{
  "n_kv_head": 2,
  "d_mlp": 576,
  "vocab_size": 4010,
  "norm_place": "pre",
  "bias": "none",
  "parallel_block": false,
  "init": "trunc",
  "beta1": 0.95,
  "seq_len": 1024,
  "doc_mask": true,
  "train_tokens": 92520000
}
Each number is 50 + 15 x the weight over the matrix's rms, rounded and kept within 0 to 99. Layers, rows and columns count from 0.

# layer 12 MLP up, 576x96, rms 0.184, rows 329-365, columns 0-95
52 49 50 47 36 40 42 61 60 37 49 41 45 53 56 48 83 42 41 71 59 46 37 31 86 29 69 55 74 48 34 59 60 21 39 37 64 51 81 60 47 49 52 21 62 45 35 59 71 44 53 68 80 50 37 23 59 03 53 50 49 43 27 58 44 39 36 37 35 45 54 28 26 41 43 43 62 46 53 34 46 38 46 21 84 33 53 58 57 54 47 72 33 55 20 58
59 23 41 65 57 43 56 53 52 62 59 46 51 13 14 42 70 71 13 44 53 41 26 59 64 40 72 78 33 35 63 42 66 56 50 36 38 68 74 68 60 42 53 39 61 38 27 53 46 41 80 38 57 81 53 58 71 52 76 58 72 59 58 48 29 37 61 73 36 65 29 44 52 42 60 47 41 58 47 57 47 48 69 48 46 39 44 55 45 52 51 60 63 22 20 57
53 48 68 55 56 43 48 32 64 50 88 40 36 28 71 29 25 22 71 38 66 45 24 65 72 43 50 51 51 56 68 70 50 42 52 60 35 49 48 29 47 35 39 58 46 58 53 57 14 60 68 54 48 46 51 96 51 34 47 54 40 62 50 84 65 68 61 38 53 54 58 42 40 44 83 60 74 54 45 43 45 25 64 57 50 64 41 40 41 59 71 35 40 55 40 50
60 46 57 51 68 58 61 48 65 42 72 58 66 19 78 43 53 58 27 39 30 49 65 58 64 58 66 63 37 53 49 75 42 36 41 81 38 70 45 69 35 13 27 44 22 52 31 46 55 53 57 55 58 34 24 80 49 36 72 60 30 60 52 65 44 52 51 64 66 61 64 62 57 35 51 54 59 55 29 49 69 54 24 51 65 56 33 81 39 55 63 44 30 25 37 47
40 48 08 69 46 62 55 54 44 56 44 58 62 34 69 60 50 49 54 26 34 63 47 50 40 57 32 52 67 44 59 39 55 41 54 36 55 34 57 41 75 50 48 42 32 74 36 07 56 53 49 57 49 40 31 58 37 43 70 52 35 44 04 79 38 63 57 66 50 41 42 57 63 63 68 69 45 56 91 34 52 58 58 33 59 73 34 58 47 29 87 23 28 32 76 52
25 41 46 60 84 69 50 63 43 36 45 59 57 38 84 13 54 45 50 34 30 61 27 43 56 50 77 70 14 53 53 59 70 56 45 48 30 64 48 53 31 70 32 65 35 56 56 49 52 39 52 49 63 51 50 38 68 33 60 52 64 65 37 34 56 24 74 26 57 43 53 74 36 49 50 66 47 37 71 58 67 51 66 24 37 52 41 63 41 57 29 48 69 90 43 61
24 48 57 47 32 28 44 34 45 10 59 55 38 35 63 42 39 32 56 43 39 63 74 37 42 56 55 42 68 69 45 66 49 49 56 67 72 45 61 30 21 54 63 39 51 53 58 33 44 40 58 55 64 83 57 96 30 65 39 27 30 55 16 51 56 60 49 60 33 33 57 61 56 57 58 67 15 47 43 33 47 51 66 50 19 55 57 09 18 43 67 50 60 54 46 57
61 32 57 56 09 55 50 66 56 49 39 55 49 72 49 11 40 38 38 34 48 63 42 46 45 66 44 46 35 85 60 41 76 76 59 81 38 59 43 38 44 24 54 48 65 34 20 45 31 76 60 39 36 54 30 38 40 52 50 28 64 35 32 55 55 38 44 51 34 47 60 49 40 42 34 46 38 63 26 24 49 65 41 39 49 57 84 54 62 80 37 52 57 52 60 54
49 77 58 52 69 55 56 43 50 13 44 48 60 64 24 43 43 51 65 63 19 73 64 39 52 85 47 56 33 52 33 42 47 38 60 40 52 48 73 26 87 35 49 30 53 35 50 52 37 49 37 57 78 59 66 69 51 86 58 91 35 60 52 49 60 37 51 19 60 30 65 78 57 52 35 33 45 79 29 58 54 52 45 64 73 46 39 75 60 75 65 54 26 49 38 54
49 74 47 43 57 42 38 36 66 33 56 59 32 58 44 30 38 52 39 40 48 55 27 60 66 46 46 38 63 67 42 45 51 34 61 51 48 50 51 42 47 69 37 28 40 79 51 69 38 43 79 49 47 54 53 74 38 43 35 58 39 64 46 44 43 33 24 57 36 36 57 33 42 63 21 45 45 57 43 72 44 60 62 47 37 48 44 56 34 56 26 32 52 65 58 40
26 27 34 22 57 64 60 73 49 71 69 34 40 47 38 53 50 43 49 65 61 58 52 42 33 28 47 50 68 49 45 15 73 48 33 77 38 82 79 51 69 47 57 64 34 24 49 47 52 40 50 41 59 42 41 64 29 57 54 49 78 45 59 54 63 41 81 64 46 29 30 63 61 41 38 50 46 61 47 62 36 31 33 47 84 65 30 46 16 46 51 78 39 74 56 70
60 65 43 38 93 44 66 52 40 68 60 79 71 49 43 67 58 47 37 49 59 44 37 45 79 42 41 30 57 54 54 64 60 60 42 45 53 48 52 25 26 63 48 15 47 50 31 54 41 52 52 41 50 67 21 33 48 75 56 57 41 70 60 60 29 59 11 44 96 59 54 77 45 29 46 54 50 65 77 49 47 56 46 57 52 42 37 59 56 62 56 76 36 38 26 60
36 33 43 41 63 31 62 80 51 56 60 55 25 53 62 11 49 55 27 54 52 45 64 53 75 19 49 20 55 45 45 53 85 44 37 47 73 70 18 34 64 60 28 73 28 37 61 61 66 46 42 62 54 50 49 74 55 74 57 53 55 61 62 26 47 60 60 50 80 45 30 46 42 65 61 33 24 61 35 36 37 49 55 63 55 64 53 51 78 57 58 49 43 64 43 59
27 36 76 49 72 46 78 48 51 39 95 43 71 38 45 58 56 84 95 76 73 34 32 25 57 67 38 53 44 49 30 43 54 47 65 33 51 44 80 71 55 45 60 23 61 34 12 38 64 49 65 52 53 47 43 65 49 37 44 52 32 58 37 62 11 60 70 35 42 58 43 26 29 58 50 35 72 43 68 54 54 75 39 47 50 61 58 59 27 78 48 54 38 48 48 31
57 44 61 36 77 61 96 67 55 59 40 60 52 38 51 42 53 62 74 67 44 57 37 52 62 48 43 56 57 36 49 48 69 76 59 38 47 41 57 35 53 52 52 42 34 50 70 57 51 53 55 47 24 60 38 52 19 61 31 68 54 60 49 38 61 55 45 36 74 43 58 55 61 49 33 42 66 52 41 46 56 32 80 37 41 43 51 45 42 83 61 45 26 83 34 37
58 55 26 76 69 50 24 37 55 76 57 46 65 72 48 59 50 77 52 66 45 57 55 38 47 27 40 52 53 36 46 49 27 51 47 58 67 69 78 59 47 49 59 45 38 29 35 54 77 46 50 64 20 54 49 56 54 54 57 25 48 40 31 47 51 61 25 13 36 59 49 68 36 85 55 59 40 60 59 56 55 61 20 42 50 49 24 58 41 58 52 56 44 76 68 32
37 39 51 74 41 73 57 32 40 57 44 71 58 18 46 44 38 40 57 52 55 65 22 76 67 33 60 53 54 27 50 36 83 41 65 38 59 38 73 60 47 66 44 32 52 45 48 72 51 18 60 65 36 73 52 16 19 46 60 79 58 69 44 47 63 39 60 87 53 64 63 45 41 39 41 54 78 59 29 45 37 66 52 63 50 43 52 50 56 54 57 57 62 51 82 63
52 43 48 66 46 36 59 51 60 51 78 43 51 57 42 62 63 41 66 55 79 52 66 51 37 22 49 60 74 67 47 61 38 63 38 44 45 45 43 41 40 50 84 46 60 44 64 51 32 46 77 70 35 58 48 54 52 63 66 35 62 76 66 82 42 59 38 57 65 49 60 41 00 64 48 51 56 33 34 71 56 40 36 55 47 53 50 29 58 55 39 41 45 40 46 25
58 34 56 35 39 49 56 88 64 37 32 67 63 64 69 43 41 30 71 52 71 57 41 38 75 49 40 50 46 39 64 77 52 57 54 44 35 76 39 23 42 66 39 45 66 40 39 57 47 39 74 65 45 61 36 33 72 43 49 15 63 68 55 70 38 36 75 65 48 56 54 72 57 63 77 43 53 38 60 39 38 47 58 69 59 47 75 57 61 45 34 33 26 44 60 63
63 48 59 53 60 59 43 44 50 34 59 59 51 38 59 44 66 65 63 46 62 41 58 30 66 35 54 43 42 48 55 38 33 66 46 30 62 60 54 48 38 13 50 64 21 59 52 51 46 50 56 52 62 46 50 59 33 62 99 87 76 44 65 78 39 47 55 56 41 53 51 60 86 33 31 69 39 52 61 38 62 59 29 38 38 57 22 31 33 36 14 62 63 40 59 38
21 77 38 55 59 77 49 40 48 47 96 21 39 58 15 61 38 35 46 38 45 52 44 76 80 28 46 55 50 77 31 55 63 42 30 38 32 43 82 73 35 33 47 39 15 41 33 55 50 72 41 36 74 73 51 56 51 39 35 54 42 48 42 64 71 54 33 31 36 62 57 46 63 68 38 54 42 37 39 55 80 42 47 55 48 59 38 54 48 46 47 50 40 60 47 49
40 38 48 53 40 59 32 43 42 28 59 68 49 38 64 47 57 59 88 63 54 50 50 62 51 39 47 43 42 39 36 74 50 41 55 41 48 46 36 60 47 58 45 46 45 64 58 62 50 42 79 98 67 49 50 34 10 43 40 35 46 36 61 56 55 23 46 55 44 67 94 43 59 69 26 63 32 39 47 45 53 75 24 56 45 52 42 24 65 46 38 60 62 53 31 68
52 45 46 46 51 23 48 63 24 54 36 57 54 49 52 52 51 66 58 66 60 45 25 47 79 28 43 43 63 44 28 55 36 61 52 35 44 76 54 54 37 31 81 80 21 53 48 76 56 43 26 12 42 28 43 55 80 35 15 47 45 48 62 63 44 19 32 20 27 55 59 34 54 32 44 50 69 36 57 43 53 54 65 29 66 46 37 61 35 58 85 69 37 59 55 49
36 50 37 44 36 48 30 74 59 43 48 36 26 25 29 42 66 30 56 65 22 58 44 52 55 58 57 32 02 24 59 33 30 58 46 60 45 69 58 40 47 22 47 66 47 55 70 67 39 48 64 56 39 55 22 64 51 44 36 76 36 43 77 85 58 53 66 49 82 55 40 59 30 64 47 29 52 58 55 44 65 80 45 81 21 47 53 44 58 26 56 39 53 37 53 47
70 44 43 42 40 56 50 46 55 44 71 62 65 10 53 54 40 78 52 77 58 40 50 26 80 50 58 83 31 59 47 57 40 19 45 33 33 53 71 39 74 65 66 43 59 51 62 56 75 71 48 32 52 41 54 69 33 58 54 52 67 50 38 49 60 52 39 75 80 82 58 41 56 49 48 35 83 54 56 39 39 12 44 58 58 29 53 55 41 36 78 53 36 27 77 61
59 46 55 49 36 59 33 61 49 50 63 55 54 49 41 51 48 69 38 68 40 49 64 40 23 65 23 28 43 88 67 40 61 66 47 54 29 53 50 44 50 74 61 63 25 44 49 51 55 38 37 27 68 43 36 58 71 59 41 50 53 35 24 46 56 37 44 70 51 45 48 37 30 55 55 45 41 45 62 50 47 66 48 46 69 54 41 49 67 79 40 69 49 75 51 55
64 57 19 52 42 55 47 58 50 71 25 51 48 51 52 38 21 49 59 69 47 49 26 69 65 69 63 30 49 35 40 39 69 59 65 64 29 54 36 36 14 35 38 58 49 55 31 50 62 54 59 57 30 60 77 80 36 47 30 70 44 36 52 77 64 50 45 44 53 29 39 49 44 45 42 69 24 23 18 62 74 50 64 75 50 70 18 50 50 44 45 43 41 46 41 36
57 54 52 41 38 62 44 28 53 75 49 33 44 44 45 75 44 43 76 51 57 56 38 06 59 46 38 59 33 63 48 44 46 70 70 36 59 78 42 39 28 40 63 61 35 44 54 56 66 67 69 59 56 29 30 55 56 61 54 52 39 42 86 75 50 53 55 53 65 49 50 23 69 40 12 43 57 53 42 54 49 54 83 57 47 61 58 58 57 52 55 56 40 65 39 54
63 56 48 66 41 48 47 24 45 38 35 25 68 51 72 50 67 56 18 57 50 59 64 41 33 62 42 52 36 50 90 42 42 56 43 56 37 65 67 19 74 74 38 62 74 49 75 54 33 19 67 42 72 50 35 72 38 57 49 44 35 42 35 60 62 40 39 31 41 64 57 46 57 60 47 48 24 78 27 46 59 56 57 63 19 29 37 48 59 43 88 47 31 41 29 32
65 60 51 45 59 46 49 46 28 48 36 41 38 56 64 62 60 53 38 32 54 48 55 44 42 83 47 29 35 58 64 53 23 17 59 67 41 57 46 41 67 25 59 36 55 51 27 45 48 40 57 61 43 45 52 52 65 45 37 42 75 31 64 61 74 16 48 77 51 59 59 37 34 53 59 91 49 40 55 48 66 30 37 57 76 64 43 25 62 37 46 60 35 63 53 35
44 41 55 55 67 66 53 43 56 63 67 17 55 40 33 45 55 34 69 64 55 59 63 68 67 64 35 18 65 57 64 38 30 49 52 37 77 34 52 72 60 44 72 61 61 38 14 76 42 50 57 43 54 49 51 27 47 29 52 55 64 50 70 70 72 61 42 65 41 41 67 54 35 68 35 18 59 53 36 39 59 50 35 58 37 46 34 61 54 58 78 57 50 52 48 39
49 46 32 72 40 51 47 67 50 40 33 38 46 65 47 63 82 46 54 70 43 44 51 21 40 45 55 48 53 54 48 41 58 76 70 22 62 41 49 45 50 61 53 22 16 86 37 63 50 52 55 34 42 29 50 57 65 52 22 43 54 48 37 67 44 51 52 61 47 44 67 48 47 36 32 57 53 22 56 54 48 62 54 50 50 61 17 45 19 47 43 45 31 55 52 44
58 32 30 63 41 40 83 40 49 45 52 86 48 74 57 57 39 55 46 51 64 49 68 55 46 42 38 75 41 53 37 45 36 39 40 39 52 53 71 54 21 56 86 57 52 36 21 58 49 39 48 48 40 35 50 42 69 51 71 50 57 55 83 64 55 42 63 50 49 44 46 43 68 48 53 45 41 55 49 58 37 76 53 41 66 47 59 74 51 56 72 56 29 34 77 59
26 39 39 43 62 34 40 37 39 31 50 06 81 60 52 54 59 40 74 60 34 45 23 63 41 44 56 46 27 56 40 59 48 50 35 76 61 78 51 58 54 17 31 47 56 38 49 63 55 45 53 36 59 30 86 62 45 48 41 51 37 50 49 36 25 50 67 60 73 71 29 64 48 37 71 51 33 75 72 46 68 31 56 50 91 40 31 68 48 31 37 37 41 59 62 65
29 74 78 56 72 42 46 60 62 46 42 58 58 49 56 19 42 40 51 47 46 70 40 24 36 88 80 42 40 43 36 66 73 56 26 46 29 35 36 55 65 37 99 32 48 37 65 36 56 40 75 74 26 59 38 34 52 52 41 98 48 48 46 31 78 52 56 55 40 58 78 37 57 51 55 51 68 25 63 49 33 38 45 59 29 61 47 47 41 38 66 57 44 51 64 40
33 53 05 54 56 60 30 30 24 54 84 78 66 52 34 56 44 49 57 57 38 45 43 53 42 47 39 11 40 30 75 39 47 37 56 35 39 58 69 70 63 42 32 60 61 36 27 28 30 39 45 41 38 51 47 62 44 71 49 57 74 60 37 52 13 61 60 44 36 52 49 64 56 43 59 65 47 58 31 46 35 60 40 59 29 42 45 47 44 51 49 56 45 75 36 55
36 52 35 37 58 65 35 47 74 48 39 40 72 26 74 24 65 49 56 36 48 53 50 46 26 66 54 50 75 20 21 30 42 45 07 44 85 26 66 48 20 51 46 47 67 31 49 62 49 35 48 42 55 67 53 92 59 61 62 41 47 56 63 59 59 51 48 84 39 79 44 42 44 50 51 52 48 52 44 38 78 65 23 67 44 56 47 21 42 55 51 50 34 56 68 60
# layer 12 MLP down (transposed), 576x96, rms 0.185, rows 329-364, columns 0-95
61 57 23 57 27 38 44 40 47 40 51 49 55 45 88 55 38 37 54 44 50 30 44 59 53 59 47 47 92 47 49 72 55 42 69 49 48 32 50 41 63 60 66 25 49 45 48 66 53 32 66 62 85 64 20 53 44 53 59 60 49 38 67 42 36 22 38 47 23 57 40 65 52 49 49 51 24 68 78 14 15 37 55 84 45 55 22 24 39 56 25 55 45 70 56 39
71 57 57 73 39 42 63 59 55 31 56 51 65 48 51 53 13 33 57 62 55 61 53 55 48 49 40 58 50 26 49 52 43 47 49 14 46 38 59 52 59 59 36 43 72 46 47 74 39 35 54 56 60 45 56 32 43 32 46 35 54 56 47 48 42 40 44 85 32 40 40 23 37 42 35 41 70 49 38 20 57 65 26 45 53 56 58 77 47 41 28 48 28 44 54 36
51 33 53 48 47 49 53 70 47 38 83 53 39 80 53 42 42 58 83 57 59 47 40 38 44 47 48 55 24 40 53 59 77 25 41 44 47 55 43 57 54 11 43 42 70 59 47 44 70 61 42 36 43 49 57 26 50 44 54 31 47 27 33 58 55 81 40 81 35 54 33 44 52 30 55 34 52 56 59 74 46 42 81 29 52 14 70 50 88 33 51 38 42 37 55 64
41 39 61 25 67 39 70 57 71 29 31 39 69 33 48 60 35 68 61 49 59 52 39 35 54 78 51 17 62 34 53 43 40 44 57 36 70 74 69 52 65 53 37 48 35 65 48 64 52 51 45 59 52 42 00 43 64 51 55 51 47 24 63 51 54 41 75 94 74 61 28 32 40 22 59 36 33 34 83 40 55 66 69 56 37 49 49 39 68 32 58 29 45 28 48 55
62 61 64 47 47 49 64 21 33 55 32 49 46 54 53 55 52 58 23 58 73 32 36 81 07 53 24 48 40 60 52 54 43 65 28 42 49 63 38 62 63 40 58 47 69 00 62 46 74 65 60 30 71 49 44 39 46 41 38 66 39 63 56 59 62 58 47 40 30 62 37 69 61 48 38 60 50 56 18 65 55 27 49 37 31 40 63 68 47 41 45 65 26 39 67 43
46 69 41 54 73 40 45 54 57 44 44 51 44 49 61 53 50 52 36 46 59 18 30 34 27 39 71 69 65 57 38 52 45 56 35 41 44 63 45 49 48 55 31 46 55 45 53 64 25 27 32 54 45 48 45 69 62 61 78 83 43 29 41 36 31 38 73 53 51 73 59 76 48 39 52 39 78 69 84 82 80 45 57 42 48 29 53 43 72 43 48 49 28 55 69 46
64 59 54 24 56 56 58 59 41 52 35 27 68 49 61 72 24 58 59 47 34 54 66 17 47 28 49 26 46 24 79 65 49 24 36 90 55 38 48 47 77 27 43 37 47 56 36 33 50 58 35 65 73 61 64 66 37 48 30 30 49 29 69 54 41 66 42 60 58 47 47 13 37 46 48 63 71 52 36 44 44 66 66 54 61 49 43 44 48 42 64 47 64 41 45 51
63 09 49 45 49 55 60 29 58 72 40 14 64 68 31 61 42 58 55 51 62 56 37 74 41 18 32 49 50 64 28 73 32 31 50 25 75 55 70 59 48 69 47 53 78 53 76 50 77 33 50 52 52 54 60 47 15 65 63 60 72 27 39 68 51 43 43 42 36 34 52 50 45 21 43 37 44 56 31 31 74 51 24 57 29 34 78 42 38 36 71 26 47 45 72 56
56 28 27 52 60 61 24 39 54 63 57 36 33 59 71 58 52 38 67 35 29 71 52 48 44 50 30 19 39 55 50 71 80 58 53 56 49 57 57 49 54 21 69 51 50 17 24 76 73 03 48 45 42 68 32 41 72 31 73 78 41 46 68 76 78 28 57 17 36 59 49 45 43 50 70 50 41 39 76 53 41 40 42 92 31 34 56 25 78 28 56 51 47 37 34 34
39 48 30 59 39 69 66 47 42 55 40 52 69 52 76 74 51 40 72 62 59 43 70 47 71 73 58 31 52 35 72 53 66 74 49 47 47 58 71 63 50 48 68 74 47 99 52 25 66 39 38 54 60 57 45 28 54 58 60 65 58 62 56 70 62 65 69 56 54 65 34 64 58 49 49 44 37 62 76 36 41 62 55 58 50 47 49 60 48 55 77 69 60 44 40 45
55 70 33 31 44 54 59 50 38 49 52 45 44 35 74 34 53 36 55 22 85 48 58 59 32 38 66 31 36 28 61 73 82 56 34 66 61 57 82 70 57 30 63 54 34 46 19 36 49 36 75 35 46 41 32 61 48 61 56 39 52 67 40 60 56 47 54 42 64 53 63 41 42 65 45 35 79 37 28 50 20 47 59 31 52 76 60 53 31 60 80 43 35 64 50 63
47 49 35 39 32 49 12 40 50 41 33 54 58 49 50 50 48 43 37 52 31 46 55 54 30 48 49 61 70 50 29 42 67 40 42 53 68 40 65 51 53 88 39 37 57 48 39 58 35 59 48 51 85 19 36 67 62 43 64 68 76 43 24 72 39 31 49 50 56 41 47 44 62 45 79 73 28 38 39 34 44 66 77 56 46 40 70 72 53 38 36 61 47 65 49 53
65 56 74 39 60 64 45 24 58 47 43 31 47 47 25 53 85 39 41 42 38 30 39 72 45 49 51 32 50 42 34 37 50 63 52 66 64 47 82 37 50 33 37 66 43 65 34 49 55 23 54 08 70 58 76 36 73 56 44 49 44 46 45 44 52 65 45 79 52 63 59 44 43 44 31 72 69 53 50 54 47 43 49 37 37 43 29 28 75 35 40 83 62 38 45 43
57 29 40 65 55 46 39 37 64 56 58 52 42 51 54 28 46 44 32 42 12 35 45 60 70 12 31 45 14 25 51 50 58 58 58 16 34 41 43 43 54 72 45 69 56 30 38 55 39 27 26 22 77 55 56 37 50 52 22 63 50 50 60 53 75 69 47 64 47 62 55 53 36 40 43 22 55 24 24 74 42 39 63 58 63 48 12 60 36 38 44 69 44 53 38 49
42 49 51 44 21 73 39 80 54 50 60 40 45 47 64 61 43 32 37 39 39 84 59 24 39 65 55 47 85 48 61 43 44 61 50 69 34 42 44 54 46 31 63 39 70 29 35 62 45 72 59 57 62 36 31 67 36 37 58 29 36 53 51 82 44 45 55 69 66 57 63 72 61 35 73 49 39 27 49 83 57 56 38 80 64 42 66 70 46 76 44 21 42 52 73 63
49 74 58 51 48 83 64 59 54 50 40 47 50 56 18 36 50 47 59 22 71 40 35 74 75 56 46 73 51 51 86 31 34 35 49 47 39 64 42 53 49 15 53 36 47 16 56 45 37 53 53 47 58 43 72 45 51 29 43 46 51 53 50 54 84 79 55 59 37 51 59 70 51 28 66 55 40 57 40 16 43 71 62 56 49 70 53 91 32 50 52 36 46 59 50 41
56 43 59 44 63 46 55 50 61 64 32 26 31 51 80 47 52 41 32 53 40 68 56 37 53 56 66 29 60 78 47 48 31 41 62 53 69 36 49 76 46 28 33 39 65 99 46 53 43 55 66 46 32 70 54 99 53 36 45 25 27 52 31 26 45 46 45 22 49 36 47 29 41 51 55 75 26 21 58 52 40 45 35 49 48 87 47 45 30 62 54 45 29 54 45 38
54 24 39 61 43 32 38 36 41 37 42 15 56 38 36 49 52 56 55 39 35 70 27 44 64 67 62 37 39 54 80 56 73 63 30 19 54 69 46 35 34 48 49 50 55 14 55 42 62 60 49 59 67 38 74 37 57 77 36 61 56 24 29 40 54 39 78 67 70 64 45 49 86 50 63 62 44 36 64 47 39 48 59 26 73 54 61 32 69 60 52 28 55 42 70 63
57 39 48 43 70 53 36 38 34 55 38 26 45 28 62 55 59 46 63 61 26 36 49 29 73 48 49 56 25 44 65 34 37 74 47 62 52 66 58 63 60 57 49 38 52 39 54 72 39 69 41 47 30 51 41 42 47 53 63 35 31 41 67 42 85 70 47 33 65 49 47 48 64 43 36 67 59 58 49 48 69 70 20 41 61 31 44 84 33 24 49 83 47 51 45 24
52 56 79 26 51 46 55 60 68 37 39 49 45 33 38 54 71 32 36 45 63 64 37 52 41 58 56 28 56 49 58 33 43 31 37 45 53 55 61 38 41 69 54 34 48 53 54 43 38 27 58 49 63 45 49 68 37 34 28 29 79 35 41 78 53 79 36 55 39 47 36 56 56 35 54 52 66 51 35 56 41 39 24 41 57 43 43 53 58 38 33 44 67 39 58 50
55 46 27 38 66 50 51 38 60 16 30 22 47 37 51 77 62 32 48 57 47 66 47 54 27 74 32 44 44 43 44 46 81 53 25 39 63 60 52 61 46 52 73 61 75 56 52 42 77 72 70 53 47 43 80 53 59 33 39 62 29 46 37 46 45 32 58 33 13 73 33 61 45 53 35 32 52 69 52 49 68 50 76 52 30 34 52 59 51 38 28 50 62 42 55 40
51 52 41 35 66 33 16 44 42 39 57 36 34 45 70 27 45 43 30 51 42 52 32 60 42 61 63 44 75 46 39 55 56 60 45 40 72 35 33 52 84 42 53 45 54 35 26 48 67 00 42 52 21 32 69 56 54 64 55 57 18 51 58 49 54 56 74 43 53 49 56 60 50 46 78 44 57 48 54 56 55 37 75 38 51 40 67 47 33 50 44 46 58 60 61 47
43 60 36 45 22 46 52 64 37 41 39 76 38 45 42 38 35 39 53 51 45 48 40 62 53 79 49 46 55 33 08 67 54 44 66 78 37 59 49 36 41 61 48 88 41 36 41 41 48 65 45 35 57 63 63 65 18 72 57 44 63 68 51 49 70 41 09 70 49 48 26 52 39 47 65 65 53 31 23 47 73 52 39 43 55 48 45 27 56 42 58 59 75 44 77 53
43 79 70 79 53 54 51 52 34 47 34 60 78 44 76 49 56 35 26 58 38 59 59 67 79 61 74 53 59 45 65 61 24 40 44 36 39 46 51 60 62 65 36 33 42 52 41 69 58 26 61 56 66 49 42 53 48 38 50 07 39 80 84 64 50 46 47 60 51 53 40 60 31 46 42 39 41 73 39 41 48 32 34 29 39 37 63 42 47 63 39 61 32 48 44 57
48 17 46 23 36 41 56 53 66 68 35 47 49 75 53 81 45 47 48 35 42 57 60 65 36 63 55 79 86 35 38 61 54 71 61 52 49 23 47 22 41 40 44 54 43 41 47 69 69 57 76 75 27 34 70 46 50 43 71 43 56 38 55 62 48 48 57 45 52 38 51 69 60 29 30 55 42 50 66 61 71 64 58 57 33 58 78 42 49 74 54 56 70 66 35 28
69 51 44 42 52 44 53 67 20 63 79 44 49 74 64 69 48 46 46 44 65 44 49 46 39 68 60 58 53 50 59 73 57 45 55 50 53 54 38 48 56 79 36 63 43 68 47 50 35 32 40 53 56 58 76 44 35 51 68 33 32 63 72 56 50 52 28 42 67 30 46 48 67 34 68 56 54 49 69 53 53 45 41 40 69 54 53 34 26 66 54 50 43 49 55 61
37 36 79 75 59 57 55 42 42 42 03 73 47 60 63 37 50 48 31 54 61 32 46 52 68 43 60 62 50 71 72 42 24 35 28 38 60 50 82 33 61 83 47 17 59 43 41 52 37 34 70 46 44 35 80 33 57 74 43 69 34 47 22 54 47 51 59 34 48 40 51 42 30 61 37 36 80 50 45 52 52 25 67 68 56 58 57 53 25 72 40 43 63 26 47 41
57 30 59 71 46 31 73 65 40 38 39 70 59 43 42 52 50 78 43 42 48 46 45 74 60 55 13 67 61 61 40 55 57 38 51 40 35 61 71 59 75 30 44 26 40 47 47 34 35 32 54 41 52 38 65 36 43 46 39 16 51 32 47 65 83 39 56 52 55 44 76 36 73 53 68 37 58 49 53 31 52 66 51 59 61 36 30 60 51 69 62 58 38 35 45 43
54 37 25 30 53 58 36 54 53 13 58 18 24 52 47 80 47 34 42 45 70 81 52 38 32 32 45 52 27 33 38 61 39 60 51 40 47 17 80 30 71 35 61 45 52 63 56 11 58 38 47 69 55 40 24 37 58 43 69 51 40 45 35 52 81 60 52 48 48 51 33 61 21 24 62 38 85 47 55 57 52 59 48 38 60 37 46 56 67 62 35 36 48 31 69 60
39 33 49 47 35 54 76 61 44 52 46 55 65 35 38 41 62 33 66 43 58 41 70 60 52 63 59 69 49 41 36 80 68 57 48 45 36 59 37 54 60 35 60 64 64 74 75 53 68 50 48 59 51 38 70 43 45 46 69 39 71 80 53 59 44 64 55 44 54 36 33 69 63 15 35 45 60 49 50 63 52 58 53 48 46 34 40 65 53 50 54 99 34 46 28 50
32 39 54 26 40 44 16 48 44 51 41 47 45 65 68 57 57 36 55 44 48 50 48 33 46 52 60 28 70 49 41 41 38 39 27 46 26 47 66 42 34 49 26 55 58 78 24 54 39 25 50 55 53 65 53 80 43 57 44 53 44 45 57 42 58 42 56 20 31 79 25 61 50 55 47 49 48 45 80 50 59 49 51 18 66 47 46 57 35 32 70 62 68 42 44 50
57 69 59 47 66 45 32 32 37 62 73 58 63 55 57 76 52 64 62 46 66 40 55 66 45 58 39 60 59 54 48 47 67 70 71 68 60 43 58 50 58 44 68 52 46 75 54 48 53 77 78 38 47 49 58 63 43 82 46 69 49 37 37 55 81 59 68 58 43 41 32 69 60 60 47 51 58 54 24 42 74 63 46 69 40 79 66 42 64 59 44 48 47 70 77 46
40 38 69 47 53 49 57 37 29 59 32 75 39 47 64 41 62 64 52 52 52 66 38 68 66 36 53 71 37 44 38 58 58 55 64 41 51 67 40 54 58 54 59 61 47 71 47 50 59 63 44 51 49 49 80 58 58 74 46 53 63 29 42 65 32 36 46 77 59 62 60 50 26 49 61 44 57 24 41 49 68 54 35 68 53 59 61 47 57 62 70 22 59 36 32 32
22 61 40 45 58 43 46 56 57 56 61 41 56 48 56 27 63 70 55 62 31 62 48 63 66 60 24 33 50 46 71 41 43 58 53 55 65 47 50 49 44 62 78 63 50 52 48 36 43 59 51 70 59 51 47 29 52 72 34 56 67 23 63 60 47 28 35 73 47 50 29 58 80 35 52 55 41 58 18 49 76 54 02 54 23 48 34 58 52 63 33 32 49 61 14 44
56 47 90 53 87 47 73 76 78 64 68 54 52 63 39 45 25 37 67 55 64 43 52 50 78 70 59 47 56 67 41 68 33 58 54 48 45 21 39 66 59 66 59 67 33 59 72 38 56 68 28 56 40 49 58 72 46 42 55 46 30 53 42 42 50 53 13 68 55 49 53 48 76 90 44 46 78 51 43 43 38 62 51 54 53 58 58 39 41 21 21 43 43 70 26 59
69 62 70 43 67 65 57 66 63 44 26 34 63 58 45 33 52 61 26 53 53 50 51 67 51 85 48 66 61 54 25 44 63 48 50 50 73 48 41 59 45 56 51 42 40 67 68 60 46 49 51 65 56 51 51 57 38 65 66 27 45 50 51 59 59 49 60 49 53 67 57 61 35 57 46 34 33 28 70 67 34 51 27 37 58 49 57 40 62 29 53 28 13 49 46 57